{"n_layer": 8, "norm_place": "out", "attn_scale": 0.125, "bias": "none", "init_std_qkv": 0.0361, "init_std_up": 0.0361, "warmup_steps": 32, "final_lr_fraction": 0.0, "steps": 2642}
Each number is 500 + 25 x the weight over its row's rms, rounded and kept within 0 to 999. Layers, rows and columns count from 0. Numbers have three digits each. The size before them is the row's rms in percent of the matrix's.

# layer 3 MLP down (transposed), 640x160, rms 0.101, rows 215-241, columns 0-79
098:491476509539508493521499521454561519436500531508497473485499488504505455524486468524498496513517512469526482519490494438489526478501528529499522492512511529501487493507507481490480445494492531578528471504512496480477508514509504452540524470
096:474526504514502492491506496517557524527493502509537478480474493534480505496528464506529498473489458472464490519477536482449516563503540465521492478477554508472521512524467504470516491490498497514458475496435489502514440467512517492499480504
099:507506524517515524497513473507464544499531517467534502504475465506495482471499557492466525466526461467478508460537507500499487503466473503460487465524495461514481502476487487504496513501504503533477531510525561489496510503469488489494482506
093:494495504534517478503508492510526530536489462520514540519472536475490486496489540492527504484491514455524510479507497465450529534505490499508471464556510494450474520527522501504523453547496470473469467506523547493504484518513536490458487507
091:492480539522514516491476519512496494525513518549492493491534486498519479492520441496492452539481558579479511537494456495475487525474529452462513483500530501532505490475513521473532503464469504461502518478506502502490476519481492505551506476
106:486510503532481542514512446531538495502546516522461479496500514513522535478455517503498525494485495511520503518476472520537532490474492534501505497477530522524528516525503541550518493547478537483533484521500565518537482520478466516505463497
108:514513464508503522474518489486494525519487503469494520480518467551478448509528487471492494496464532467493470479475520462519450524528479512490472492555461504524484543501512525518522486511486515545519440516507478469521546523476525511491508479
101:523493527506493491525516544483534521555455465485532495495489506483494453519477497477501455520504490469465505477501462493445488499479474479498549475480527500468498502464537507499480499521459502496477492520439499493463508459534514496479500455
111:523506515554490466512509476494469483531524522514459505480500490490482510463524488483502495534479517476484534545524480501506511482553493477524493496489507478534519476458544483491575536491511500454528495490480527536498521502555516499530487496
096:517490491476513494491477484501519523490526484505544472520448482489529493436473523491491517484519483481496511453514509507522514490517508543523533477530532525505548482547479519495498543543455510544519495462511521500530521484515503489493464497
104:531532511480534485526449507485472528490528520488464449543520495546519527464478474520448493473509519497479518513492501529491486499577494520502525495455501446507527515502471503474483508499462500485525517490502513502515507490499518528517465502
097:470469509528509511515493468449521476548491475468475506542506485489493529493540481465521477498519494503493519477495473479539478533499500517502511483542504464507533465528489497455552485489505482528500470501497485538521499492506514490473482507
107:488491462513483464493540443480463485521523444461535470494465501511508468482500506476508517539518454474489549474500475509513514521505517584518492540500483526481510520526507496502496516525516476521469480539531517524503518504495466488470532515
098:517547529512530465487494494475537519516516510505508481499499499452481490501480507476474489531483502492489505464518506505464507484492499488542516486476536479533486479497527490472482534496449513473514496511508552521533518507538477497446512491
096:482478494486499525482463509510508459551507469474511502530493516534496481495521493504502521486511552476524548500465497542557505478512521520510533470483494499486475522508500501497528488514495460503477518498510484455506517505486501498534511476
104:495472509494509482502506504463475486499507511482492524502484479477462493504463491521498491509541506503510520532488511454487554509505478523514494524526491514495487513534507471514483506453516528541519493515521514543539489466482545475523521553
103:499503467468455469505486527519514488493502478505485490491502498495495512517486530544494525491482514498508485520497529580512541477511509464511499496536506485539514492540557497495505490494532531528540523540455509489473522477497507479512463515
101:505522483523490475515496512492546485506522490550463513491485486495570427533504487508528459469501485492493478522537523448500528511502520502487520528480483541487470517526477517517485471502478490501478500497508506510492507477477495548485535473
103:471502516538495507476507512503452503505480478439470553558527480492516504500552460480473494506473475500510472468513493461476474494537520499455473531514497499502506498487490522489500518488506490514499523461538484519521447510521496530510491510
105:540480514504438494485509549520481468484491513507492466480493516510510515516540524544506469514564510534505464497522465501483518472525477501475480464511510483515455533469495501485472544491508533504460513524519510541526508471507531548484507507
097:500463479495540474491472504486488488479498490480523465511479524486494525490507488483467494451492550511505482499509540569471507455505500491493473491476548443478468531494489536501484534508477477468498503490506506510509497472534496500526484483
099:513525543489490510517480474465515516490468496518498544508510500513502559488508519479521483482494496506515483547468532530487485520460455514496551495479468483502519493496510529481502527451533487475544483533539500465531532526538494466539486500
101:476497491442484503543507553532483534470526453499452487488486453525489516464474461544491504545506496537483472473509489471484524468487531527508500479540501515516473517550506509453538476540495479525501548483473503521508478468510462480477476456
098:521522524562564482488538463503490499477520510473501503508492543496469551494531527533476489502494502525514464490456501524554498523507514465447532522516523530508481485496482524500477503485504511439496516512536517487471498504513483498480471515
095:525524495466465554514524512483520491505503490507441520539517500516517454494488552488522465556513463516507498482498503484493497489497501530499492516456504487482548501503507493497462500514470484502498475489515507543472494488510519498483501477
090:518507497487491505503447442483517490537470496494505499557489498488493488478519478503471498522468516497490490512525493513501499516524489508515500530453469500483548518495453507492497491504461504469500479500505556511502487530475469496468490484
104:514535467530547493491488482482591500489514494498535484490496470525498517485499484492484487511512486487502523530500545450418518514479485492504538504480478517487472491480487502502543514487502510506514496530527511503525479487477486535490529475
# layer 3 MLP gate, 640x160, rms 0.112, rows 216-242, columns 0-79
099:509524508513503528496513534496509486491442524516457539492453499492481494518519524477522509488526495470516521528526508479513502475500456519487492467506516489493476505503543467505486491506550496482491485461485542480455471511519528536501519479
094:482464521515545486513495507476508499514454503520516509474490452535470491524503483490481518509493531489462523494500499513494482457497500498534508502526464483484466495509519503512473505557483498474506526503517476509514463485533556491509502511
095:505505496502484512461477547530493554493471477501516500505538554496471512492490521500517466545463523554491503532481531480505481467475479482482521469506470520471495517531495503483477498461509506499504529507504532491487495526542506513478471512
096:519518470505534513487516454519514492497510510507487525523505514510511497500500509509457535526492492511514534565468513530514471496508511517492506479516497496484485524467570495490497445489517518467518526517523498554513496524511493539530513498
099:507450535473473536493499516497508492481494470544491502484541523511512515486510572502500499494531533441478492507532544514520488509533548503503504520473448496517473462520498494488473480559509477496506492500508512499468545525523534484495493535
105:474494466494486476521467492506476534543587533484494533531479496446516474454501488466542505523535528478506480454481517499503494486494464456462501514476525501496492516485502509512459507508467559515424515531512479491538528518486533483537518511
100:495473495514481558522524480510457506473506514491486500500520521493474543497550486532511490480491510503515516487512483476488494489493531475498492518512458419514455472514476529538488508465470492510507487515457494511468509471515523493491519495
101:535484517507501456511516561479506470491500556467506533511487507488502496474523514485521525482483506496479518523475460476497479499485526486524513485504520482496485493473472511482469499521503504490483486520520480515500532521511493474498510463
101:553481460490512518484472467508532527524492516514555456478479504551510506507532487492509524514498559509510464529498440499497515514493475476499504502555534449496517508495506499465500519499553525546535476492508502487471490518476479501519488487
109:489487490518507503463520513477473494503493489535472458516519489455528553511527448500493488478481526477482507556472513530488526476474516498538466458508532459473497532493480509481539485449459526507481489521513484488493494506480482524496536508
102:483525519455515503522506499510467492506478475464490508481513506474489527496471475496453463541530545486496481485491448496506537461478521469516483489462464505539506546509517482490500488544518519516528510509524471485475495476517491460476494556
099:486486534468495544456508472490492513532493506496510513501489495490497494559510514506534516542513513482497507454512493471470492499481525520506480454485519525529522476520478509517450477488516515486472510499490524506500479536505516515471507467
101:490489521509533494449506527494488503474552526527435486597534484484508521474556536457514477498500526474507450525523515514491480539504455459494513491498482502491512515538504455517516538471527502473505488513505484500502490480483480494468550496
093:512503526500485462445523488456536503489500472531494465503527454492489570536531520537483469507471513469504543492481495456495536522506522482492520460489519519472476487482528462526509483520530521509509480463484499501496508489491520472506515504
102:508526479519509522520520520473496512474499526470490488519484470481455530509481481542469523498532516511513496526527492505499495503534493494513496486533507511474511506519503512471533474538504504459493501491456511517481501530510479470459517499
091:479496493495486454467513469452475517476505501506469510532550472515516459487501494462515500465523529508509507516514522465528523509491501536507477486532456512495450441476550478532534526506508466523482513517479547497482534488487540480506517509
101:487480496523563512504500521470506480559559465519509513500504535471485504510496487485566502493501453472495480511526537459468497522485514490549434514499497483483481497470514470513471506479477486479489469492480500504523497522517474466507482483
099:503521514532534492492499506519497437486485513492468529497535496540487504498484479539540518487491502505496489518507437500502536546518456516519503493491540511477493566476501513514507505494533506509476554540511474527440497527490467481555526501
099:482452491517491542495463529508490525475512510494497502520484530514493516542520533489495524500481471531507465495517508560495541520465517520496461460477522488508514503525464476490476525479477520495538540509499473560534520484502502504542556473
096:448487506489537492490493504505529519484447525514515516481475484515495468487517494492541532482502428510497518466468499551466479530513441495532513499475517453515478508511512533464488494521506455496473511444526494494533497510515500518498526508
100:501504504487492526519475489509493486534461479504505496515497494504489495532553468550442497522507488464488482493505511499463560504504510515502524538481506471478503477524553514488503511556458522520511532471541547486480482495462480478495506499
099:483516505490499503517513549456504466504495529533505449505533529471517529473500485516522491568489555539511508517523504456506488474517494477475482498505497513468494492522489549454481434561486521528497537536512497487526488493549476505520460477
098:502520512512495493506473504500515479493495510517475536504480510532498537514505509534567516494489544513457492480502493491520458532478491488509407523493499469501504502481444466481549476479514490498513527498508540512488530503531516490476483533
093:518472526522490462528537449460494536481499543490471480523508499472525507511517480505519481488486515539487477455501494521481493510514433493514528468502502476521484514491482514490469508518517460500448560484553512479446509467510513567512516484
096:503503524501501514482503507504526501503495490521491551466521449454529492499497502508537494481497491448470468454518528493533514512460471513467517458485520518498439474502503519498472525486512515499473480520506497491473454476509512518519510520
104:499520491532520496534514537522518479495495523509540477555541549532544518470461501493474517481505484517445486469504510496516502516513489493477534496491492533467494514481496525534459514539493476519481543505514477463483513572504522528549475493
093:535553498496513500542543489491516500500482539469507495507505514489508512467477477502503478527527541499508475500486504531492493503460499498509474513499506481565491510515457457515497502517506495496486417505506528475487531494459504514520483502
# layer 3 MLP up, 640x160, rms 0.11, rows 216-242, columns 0-79
097:511498520464512490480471498531471487482520501506483508508498496531494512519465518513519459518477541488484496485459474483463472508450468521514522538504524507497520524554458483553507514496452486504485439491533506528505525512481471504523529483
101:554511512545502536520506522516486481468524519479513514485492490482494471511507508492543483474487506539517503521539540487467467536470493521511520485534503544510542509502524486517555480488495506472500493481498468474526503467475486513494493509
094:486494526481463534478473483492474550504511437524503476495532510484493457460500543476484527470503469535464487497539528512487486536533479511525506463514505536514541510519502523492479475482504487505477501519480521510468478521537525471498482521
093:549501503510442462522512528503486502483507521517489487462539507476458537430477513515503530517529487485514486490517501493496470475522495531502480523492492484512505495474424505459494511537500486547501543544486494507474484459492481525517451514
097:526510520540476506491451506528520396531546461498466515503505491508487457541534514544530512546473497498499421485502497485496485497467502489558513470472488494495477485512487499458497478473519491474481489481534486495502535499473526496499515493
103:484518475483521461514475514511490499499514471520526521544505500530516547500470537491514529539478444511520511515556451498465518477463504472502501494532517505494556477472503507463481510468521476505503478488487483458473482495495455528483511485
095:516478519492490562556475516448476510529500461503506510479493525507501461532496509531514478481459507536467504523466473427492513502469524513484520528539528501518478470517535485546494507515484561516500503519505504475474492531506473484537484483
104:510534520532485493494520535525505498451515516465459449499473529505506548485511524472473497505503503495501538487487487513494476482503534477513535493562510496516492516487486472513434492534533447479509506490542461457486527503474455514518511477
097:487486521507473503492542515489506514497486509472471491504527474521533478548486521495540478531520442474495518494503510506512517510540560457496482458469530498496490512485472489491477493513498482527471543526552481461510482485515504524524494487
100:530532565469523529518472451504516542499515529486506493527509477503475503512450527511468519451518488529497514482523500517439483502473510499466519437512504504441474500503518471517511484512488469521462540500455513529536497516534491494524523464
101:475443474511527526522484484497494519524526510546511477425513494514507524522459484524445478478498519501507494548511501502521469499494512534489492471509476508498465498510534490519492525504518513484512502521528533514476534522507488466501502549
109:488502482508519501527541505495542505442477476497510496511494478487504522504492482509506484512541482512463552500493513502519487512482487486454547492473534558506495501508472512507502428504506465515474509490445498500500528501508510487453498494
099:495475504489483521473504481486496502479507492524504505504485504470546492488514506541481503498511510494449461482547513494497496512494501513482444480468480527507517495500502517511478526523477499492521454509514500501506464515455529521519510568
087:486541494499495463529494472493550531494469490483527463510507518501473533511535474500510504533510489507437474533487503481552521499525529525500525488535523488498498500529500482489514506496458514482519474469540488461469512534549528466517466491
097:493557550491531482504458504500475453511492481511500486525539495529491511547530498507516512491464492496491510513462468464551497471476521506527519481445487506492528480507548544464506520516507514465529498481491470492497501495561456480516484494
101:506541473515491467534501480513516482459530534509455515494468541509485482525536470548503476504523481496502511514470515506537454478492535506517528528490515500513543499498502493513485528519473462469487450504480457523522516508496551508494536503
104:467541514539492484506465516522485448458521489474502494503492493504479524460513465494480515499525516499505482492450479449490505495520501515471517507527510480510494511487490502502475512508471510517439533503423489507496520458523503517516521535
096:500472503481445484534549492464491506524540476519507526531490497467464485524504540489510499497484500541471495482486492523462472523510520522519481468523514467512517532492494476506504526504496470482523484477507479450498513468475479465489543483
105:502517496427546491502500498510503501528499502551516493466480475497506492511481470501526486507521495487512555471523477486487505501523478468517477474467508482499503504531487513567480519508494505509467520476511516491477484512506467509509478536
099:503532536519469502495524458482533527532538477513531523467526510506468499493437552493522517521524519500511498540474522476487509519501462520486511487496487474502455491522471509484498454508510521558501503496512484510486520528503486499495523482
101:485501476478499491499491513555501481503501521471534524473484521511470492474467462487521537495505500453458436475526551508529494488473543534506513541481546534496508493490490493490510521512499458484497514475487517539496546497490497488489540437
095:467509491515496502515512508508473525517529478515509476494520506485477477585463500463519467508536492497517487516552495459498519509552475527526510540527491474506546515485478492534519493497497496539492519505508468473464558557477488540497517531
092:471511487481481487545481531507529493530487496531494495472527531520527476519502453489539522485492543488473486516488556463505470549509525580522509486483500506501492494473448498522472501507481445508505503508503526522497507481475494492496499478
101:512512523470522589476499498507498509518518451498499527528495504486520519537510548461528505504509512482452489534520497516481523487502483488514431466484430518498473503495507496448498493519468488481510472509477472512543503461498518487468495491
099:494539503533490500512512491525508538523488531470473518515544481481505484490513487486508458465522510492503536508536496515521509544454512499476489455482503526522442532501529534476485490521536470510472482524516494483495475505505517514486552496
101:483491524495507518557496496506510516489488491504488483468489411479495527507529509497535503490464469541485488498536504476494522503501468543491466458462544478475481528443497509560482512516516492484467505481496482521525462480468471479488487499
093:446520530536453522522503517500493502503491513476532501509519522478495476503504516439490433476519527461490471483493497502495505478536485505498495513463468479501468557510506530471494481527515483494467444507474495484460512510534516513504512502